python train.py --n_head=5 --norm_place="pre" --rope_fraction=1.0 --qk_norm=false --init_std_qkv=0.0321 --init_std_o=0.00655 --beta2=0.95 --lr_head=0.0077 --warmup_steps=200 --decay_shape="linear" --batch_tokens=65536 --seq_len=1024 --dataset="wikipedia_en"
Each number is 50 + 10 x the weight over the matrix's rms, rounded and kept within 0 to 99. Layers, rows and columns count from 0.

# up: layer 2 MLP up, 1280x320, rms 0.14, rows 428-444, columns 0-63
# down: layer 2 MLP down (transposed), 1280x320, rms 0.134, rows 428-443, columns 0-63
# gate: layer 2 MLP gate, 1280x320, rms 0.146, rows 429-444, columns 0-63
up428:51 53 49 45 54 25 57 54 50 57 40 57 18 59 49 50 49 48 68 48 51 24 47 58 54 39 56 31 64 64 51 45 47 48 51 53 33 41 75 40 58 40 59 44 48 48 54 62 36 40 54 54 53 70 40 61 33 51 47 40 51 50 40 33
down428:46 50 53 50 53 51 48 00 68 50 43 51 43 41 64 56 42 56 50 50 62 49 46 47 47 50 63 43 38 62 58 53 42 47 54 65 57 54 59 50 46 45 55 70 55 41 46 37 60 49 41 44 48 59 48 44 44 51 57 42 44 60 48 47
gate429:69 45 55 45 61 50 50 39 43 56 50 61 43 67 61 72 61 45 46 46 41 46 64 62 52 45 49 52 56 54 40 43 49 50 35 61 41 73 53 43 55 55 40 65 56 36 42 42 42 56 54 42 64 51 73 42 39 54 55 63 43 49 55 50
up429:50 48 64 32 65 43 66 43 39 55 36 46 48 59 60 55 59 58 54 51 60 44 60 51 61 54 60 44 61 45 53 52 53 58 53 42 37 40 58 50 28 57 57 60 32 59 49 42 57 57 72 64 48 56 45 50 38 48 51 50 54 45 49 53
down429:43 39 50 48 36 61 48 37 77 61 56 37 59 41 55 35 56 51 51 48 47 33 65 53 54 46 59 55 61 42 47 57 44 52 27 55 40 55 44 53 37 45 50 62 49 49 52 46 57 58 60 57 43 40 43 49 55 43 53 55 45 58 57 46
gate430:40 47 62 48 45 26 54 39 57 49 63 44 46 65 60 56 50 56 59 56 44 40 54 71 45 45 43 57 45 36 42 58 60 63 52 45 40 48 54 65 53 52 37 51 53 63 57 36 56 46 42 46 38 49 53 62 69 65 41 54 60 34 48 38
up430:44 47 49 55 65 44 57 54 40 40 74 40 57 36 55 65 57 47 48 50 27 46 34 50 55 59 47 37 42 39 55 64 38 55 47 48 48 62 54 51 34 54 60 43 35 59 37 46 52 63 47 62 50 38 41 44 55 50 40 59 54 47 38 46
down430:53 60 67 46 52 52 48 32 55 66 64 33 37 46 38 57 41 55 47 50 40 43 55 51 55 61 47 53 51 53 51 67 67 54 53 53 48 41 46 46 49 48 42 56 31 66 52 46 52 45 49 52 46 48 65 43 50 57 60 54 34 64 46 58
gate431:36 36 55 60 55 71 53 51 58 59 32 40 52 53 37 51 56 61 35 45 38 45 53 35 55 45 37 64 52 58 55 53 46 55 81 53 45 46 69 45 33 44 56 59 36 58 52 54 58 59 66 56 66 59 69 70 54 52 33 43 57 32 62 64
up431:57 62 47 44 42 56 63 38 47 37 35 50 35 59 56 54 38 63 66 47 49 46 34 36 40 60 41 34 60 64 46 42 67 48 62 46 33 40 60 50 44 66 59 55 58 46 71 44 61 69 67 38 40 56 58 51 37 56 48 52 43 35 31 39
down431:69 41 45 49 52 20 55 34 39 52 52 48 45 47 61 55 55 56 54 28 42 49 56 30 55 69 40 74 44 48 51 66 59 55 49 58 55 52 49 45 50 36 63 52 67 42 58 62 67 56 57 47 40 51 37 46 58 49 58 51 33 42 47 65
gate432:49 52 60 36 37 64 39 50 53 46 53 47 46 38 57 66 49 48 45 36 51 71 40 37 45 51 61 52 46 39 42 52 33 46 50 64 55 56 65 47 47 57 64 59 46 52 25 51 48 58 42 48 41 57 56 50 77 46 49 54 59 51 46 52
up432:38 50 33 56 37 47 61 46 43 59 52 44 59 51 46 32 64 63 34 49 58 37 50 57 61 39 52 46 45 58 52 40 58 58 47 25 41 57 34 70 40 68 42 45 64 47 45 69 54 48 58 53 51 51 62 48 62 55 46 57 50 44 50 48
down432:49 43 65 44 49 47 61 00 46 49 45 38 39 40 51 49 58 55 51 67 56 60 59 57 52 58 46 48 49 49 53 60 50 61 53 46 42 45 43 52 44 53 58 47 53 52 50 62 61 49 62 38 62 53 30 55 40 42 46 59 42 55 59 38
gate433:59 53 46 48 42 42 48 42 60 50 54 45 40 52 57 49 63 55 36 60 54 56 48 53 28 53 54 50 52 34 37 66 64 45 59 51 49 60 46 62 42 57 55 39 57 49 68 41 41 56 43 51 67 59 51 58 38 58 66 43 51 49 46 42
up433:50 48 55 42 52 36 39 58 65 52 51 32 47 48 40 47 51 39 65 44 61 53 47 53 60 55 50 47 57 66 29 55 45 42 39 45 40 56 52 52 54 56 62 47 46 44 35 45 56 33 49 49 47 49 48 50 34 56 33 77 51 43 62 30
down433:40 40 45 32 36 51 54 33 46 51 36 62 38 30 60 48 57 33 56 48 50 59 46 51 41 41 41 63 53 40 51 69 46 44 57 48 51 53 41 54 48 73 60 55 49 43 43 48 58 38 51 40 58 68 63 59 49 50 57 56 50 56 41 42
gate434:49 49 62 40 60 44 64 48 51 57 57 49 38 61 53 41 54 57 52 63 57 57 64 70 52 42 65 48 60 43 61 63 49 42 42 43 40 55 54 50 70 65 71 62 57 52 32 55 60 40 59 46 59 60 48 63 64 56 48 45 40 44 53 47
up434:58 51 52 56 46 42 41 51 43 53 35 55 46 47 40 44 55 52 50 58 58 47 62 47 49 62 43 41 55 66 48 40 36 65 49 36 39 60 48 49 57 46 40 38 72 28 47 58 52 51 52 40 50 57 68 63 47 55 42 51 74 56 21 54
down434:64 41 44 57 54 46 48 34 48 55 38 73 47 65 57 59 36 72 41 62 60 64 45 55 63 59 41 37 39 37 42 58 46 39 58 44 50 45 67 36 35 46 53 54 49 43 54 52 55 53 47 57 36 68 57 48 57 49 43 40 47 58 37 53
gate435:52 55 72 62 50 47 53 52 21 45 48 42 49 53 49 58 54 55 40 67 54 49 24 47 31 45 65 62 34 61 42 65 39 37 35 50 36 43 43 53 48 55 36 35 48 54 47 51 44 54 42 61 30 61 40 67 52 60 44 52 34 64 31 43
up435:45 54 65 36 67 40 51 53 46 50 42 53 44 44 51 47 41 51 50 53 71 42 52 71 56 50 44 47 60 59 43 51 54 38 60 44 51 44 64 44 62 51 40 49 55 39 55 51 61 33 53 45 57 48 48 63 58 42 50 47 59 46 59 59
down435:38 42 46 51 46 46 57 56 62 42 45 51 28 56 68 48 56 43 49 59 71 52 34 72 47 31 44 29 46 69 64 56 34 59 62 55 53 49 40 51 55 54 54 52 41 54 50 39 47 37 46 50 46 50 60 71 57 51 53 59 48 40 71 57
gate436:50 42 60 43 53 56 42 51 41 51 50 69 47 58 64 67 45 56 43 67 62 53 42 51 46 47 50 49 42 65 30 49 42 62 44 66 46 61 60 49 63 60 48 30 43 56 73 37 48 57 67 61 47 60 50 62 45 51 56 43 55 63 34 49
up436:41 58 53 53 46 51 36 51 63 29 38 49 60 38 59 41 57 58 50 52 36 47 69 47 54 50 39 38 57 47 55 48 53 59 51 67 47 48 52 52 45 45 47 59 50 54 43 58 56 47 51 52 38 52 53 47 58 59 65 52 41 39 50 51
down436:51 58 64 62 36 48 48 49 50 58 51 55 32 31 51 40 54 60 41 41 35 36 54 40 51 30 50 45 56 68 45 65 48 60 52 55 46 39 42 52 55 40 48 42 54 47 57 41 55 61 51 40 43 65 68 51 51 62 56 50 51 59 54 39
gate437:73 44 60 37 55 61 59 38 58 45 48 44 46 36 53 30 54 54 54 55 31 56 62 49 44 46 60 54 59 39 43 45 42 55 62 50 49 45 39 57 65 58 47 48 50 54 39 62 27 61 30 23 54 58 54 62 60 77 48 56 42 53 59 43
up437:54 43 66 59 57 44 48 57 55 40 53 43 40 43 58 55 49 72 42 53 50 55 34 50 47 33 58 42 55 49 51 48 58 56 42 62 42 39 38 38 63 71 45 46 51 42 45 59 21 35 46 45 63 31 37 62 54 43 51 45 37 55 59 55
down437:36 35 60 56 44 48 49 51 32 44 55 36 40 67 41 44 40 44 52 54 66 68 40 51 36 45 56 43 42 56 50 52 66 61 33 44 48 41 55 64 54 61 48 51 49 30 62 42 42 46 56 68 49 66 36 65 51 42 17 36 42 44 46 54
gate438:45 48 58 60 57 58 62 47 55 47 48 52 49 47 45 77 51 42 44 49 41 47 64 41 48 62 42 60 54 70 49 70 41 61 35 39 51 39 38 66 45 49 58 52 52 41 39 45 66 41 46 55 44 55 37 67 57 58 48 60 44 36 52 47
up438:55 52 42 45 60 48 41 49 42 46 49 72 55 56 48 49 53 49 50 59 40 53 55 50 65 30 51 39 42 34 37 66 43 61 52 41 28 32 59 54 39 57 53 58 43 48 47 46 49 39 41 40 80 57 36 41 59 55 31 70 54 47 66 38
down438:50 61 45 54 55 54 21 71 52 44 58 66 54 49 58 39 50 36 62 45 72 51 59 41 64 34 53 36 53 50 35 59 43 50 57 60 52 30 62 60 46 50 52 44 59 40 47 47 59 51 64 37 83 60 55 41 56 44 48 53 40 66 44 55
gate439:56 62 55 59 44 61 63 58 60 61 58 29 53 40 60 46 46 44 43 66 42 37 44 50 35 50 27 66 31 33 39 41 47 35 39 57 55 34 30 41 65 54 33 65 44 44 57 40 55 47 62 41 50 48 47 48 72 55 54 49 41 36 49 57
up439:46 49 54 46 43 45 52 69 52 65 52 31 70 51 57 42 62 42 48 43 53 62 51 53 38 62 41 49 40 77 70 58 49 41 41 49 53 42 58 58 46 30 57 36 40 49 37 51 41 52 58 61 52 59 47 44 62 38 38 60 43 41 59 49
down439:56 48 56 41 31 36 42 45 49 57 46 56 53 39 46 45 40 55 52 54 53 48 44 74 57 73 54 62 50 55 43 46 37 49 37 59 58 43 50 40 67 41 67 43 36 64 53 63 41 42 54 36 43 44 45 32 41 37 32 55 78 55 35 49
gate440:44 34 65 47 51 49 43 61 43 50 42 56 54 38 29 41 48 48 50 38 47 49 56 34 69 48 53 56 42 41 58 58 47 38 48 55 53 57 59 67 55 49 41 48 44 57 52 47 73 66 40 47 64 51 42 39 51 60 55 49 54 47 58 52
up440:62 40 47 47 51 56 35 38 58 63 64 49 47 53 38 30 53 55 50 52 39 49 42 46 58 36 76 45 45 51 50 50 41 66 44 52 55 61 53 51 53 46 45 40 72 47 48 55 64 42 47 61 41 28 55 71 47 52 40 52 59 42 55 55
down440:52 45 36 31 65 42 31 52 56 62 56 57 47 47 53 39 68 58 63 65 55 58 62 38 42 62 36 61 40 39 59 28 49 51 48 53 56 51 44 51 62 36 50 55 45 49 54 62 53 46 58 40 62 72 65 52 33 44 51 45 52 61 53 40
gate441:48 43 46 56 40 42 52 50 44 45 70 56 49 45 56 60 37 53 52 44 56 26 35 43 58 56 54 39 64 40 46 29 49 54 45 56 55 44 39 54 46 63 49 40 55 63 74 45 55 60 52 54 62 62 48 47 53 53 52 29 59 54 50 53
up441:66 61 54 51 48 64 56 54 42 45 46 44 37 50 51 59 45 56 43 40 56 76 51 62 31 46 47 35 63 58 47 36 43 53 38 25 52 43 56 52 42 49 54 61 65 35 58 65 55 45 62 35 55 65 65 46 48 75 51 25 41 54 41 49
down441:49 58 48 45 48 51 52 33 54 32 42 41 38 57 39 41 57 41 40 37 37 68 73 58 39 66 44 45 60 46 55 48 50 53 41 62 54 52 60 46 21 43 59 52 58 61 67 74 36 45 65 53 35 53 71 42 61 37 57 56 34 53 60 71
gate442:44 60 54 47 48 49 43 45 55 43 57 64 55 38 36 62 38 63 51 44 42 41 44 53 46 74 59 46 51 55 44 55 56 56 45 61 66 54 73 47 52 64 60 33 50 44 62 56 41 50 53 33 63 67 44 61 87 43 47 55 32 42 48 55
up442:45 57 67 48 39 62 55 62 62 34 46 55 62 51 51 37 41 38 57 52 57 64 51 74 55 58 58 54 57 54 54 52 45 56 22 56 42 42 38 59 54 55 61 40 42 69 46 51 30 50 54 39 35 56 52 55 63 35 57 49 26 35 55 56
down442:55 50 66 50 40 50 20 74 32 40 57 45 31 51 47 56 54 42 42 58 49 41 67 66 51 46 55 44 55 53 46 42 55 65 48 74 46 50 52 53 73 41 58 48 32 41 55 66 57 37 34 43 52 49 38 38 61 42 58 52 50 44 55 45
gate443:42 58 42 55 41 56 49 57 63 40 43 44 31 36 73 70 44 54 43 35 53 33 42 53 63 37 49 50 51 47 68 62 67 50 53 52 53 55 82 62 43 47 73 52 42 45 72 50 39 55 49 50 49 60 59 62 52 51 62 53 56 48 47 43
up443:54 51 33 54 44 56 35 50 48 66 60 62 55 46 34 49 33 41 39 51 45 73 50 51 49 31 31 44 60 64 51 37 47 42 57 51 42 45 36 52 41 51 61 38 29 45 52 54 38 50 42 65 79 63 55 50 52 36 43 48 54 45 48 40
down443:62 33 40 52 56 68 51 64 31 46 51 48 56 53 62 33 56 38 43 47 53 54 43 32 46 44 36 46 61 57 50 33 60 38 40 38 44 66 53 53 21 42 26 51 45 66 57 52 29 52 49 50 44 59 48 46 54 50 55 59 61 63 73 53
gate444:49 52 63 35 60 48 58 53 51 27 71 46 45 33 46 60 47 45 51 58 50 54 48 56 54 41 57 42 58 48 54 51 76 69 55 63 58 60 48 52 59 50 56 40 60 50 46 47 51 43 59 49 55 43 50 45 39 48 55 56 34 48 49 41
up444:47 61 60 39 44 52 57 49 59 45 55 60 56 48 46 45 46 67 36 27 50 58 49 47 39 59 53 56 49 43 47 45 52 45 47 66 55 44 45 50 62 49 50 32 70 60 40 58 40 67 45 40 47 40 30 67 50 55 35 53 47 59 40 33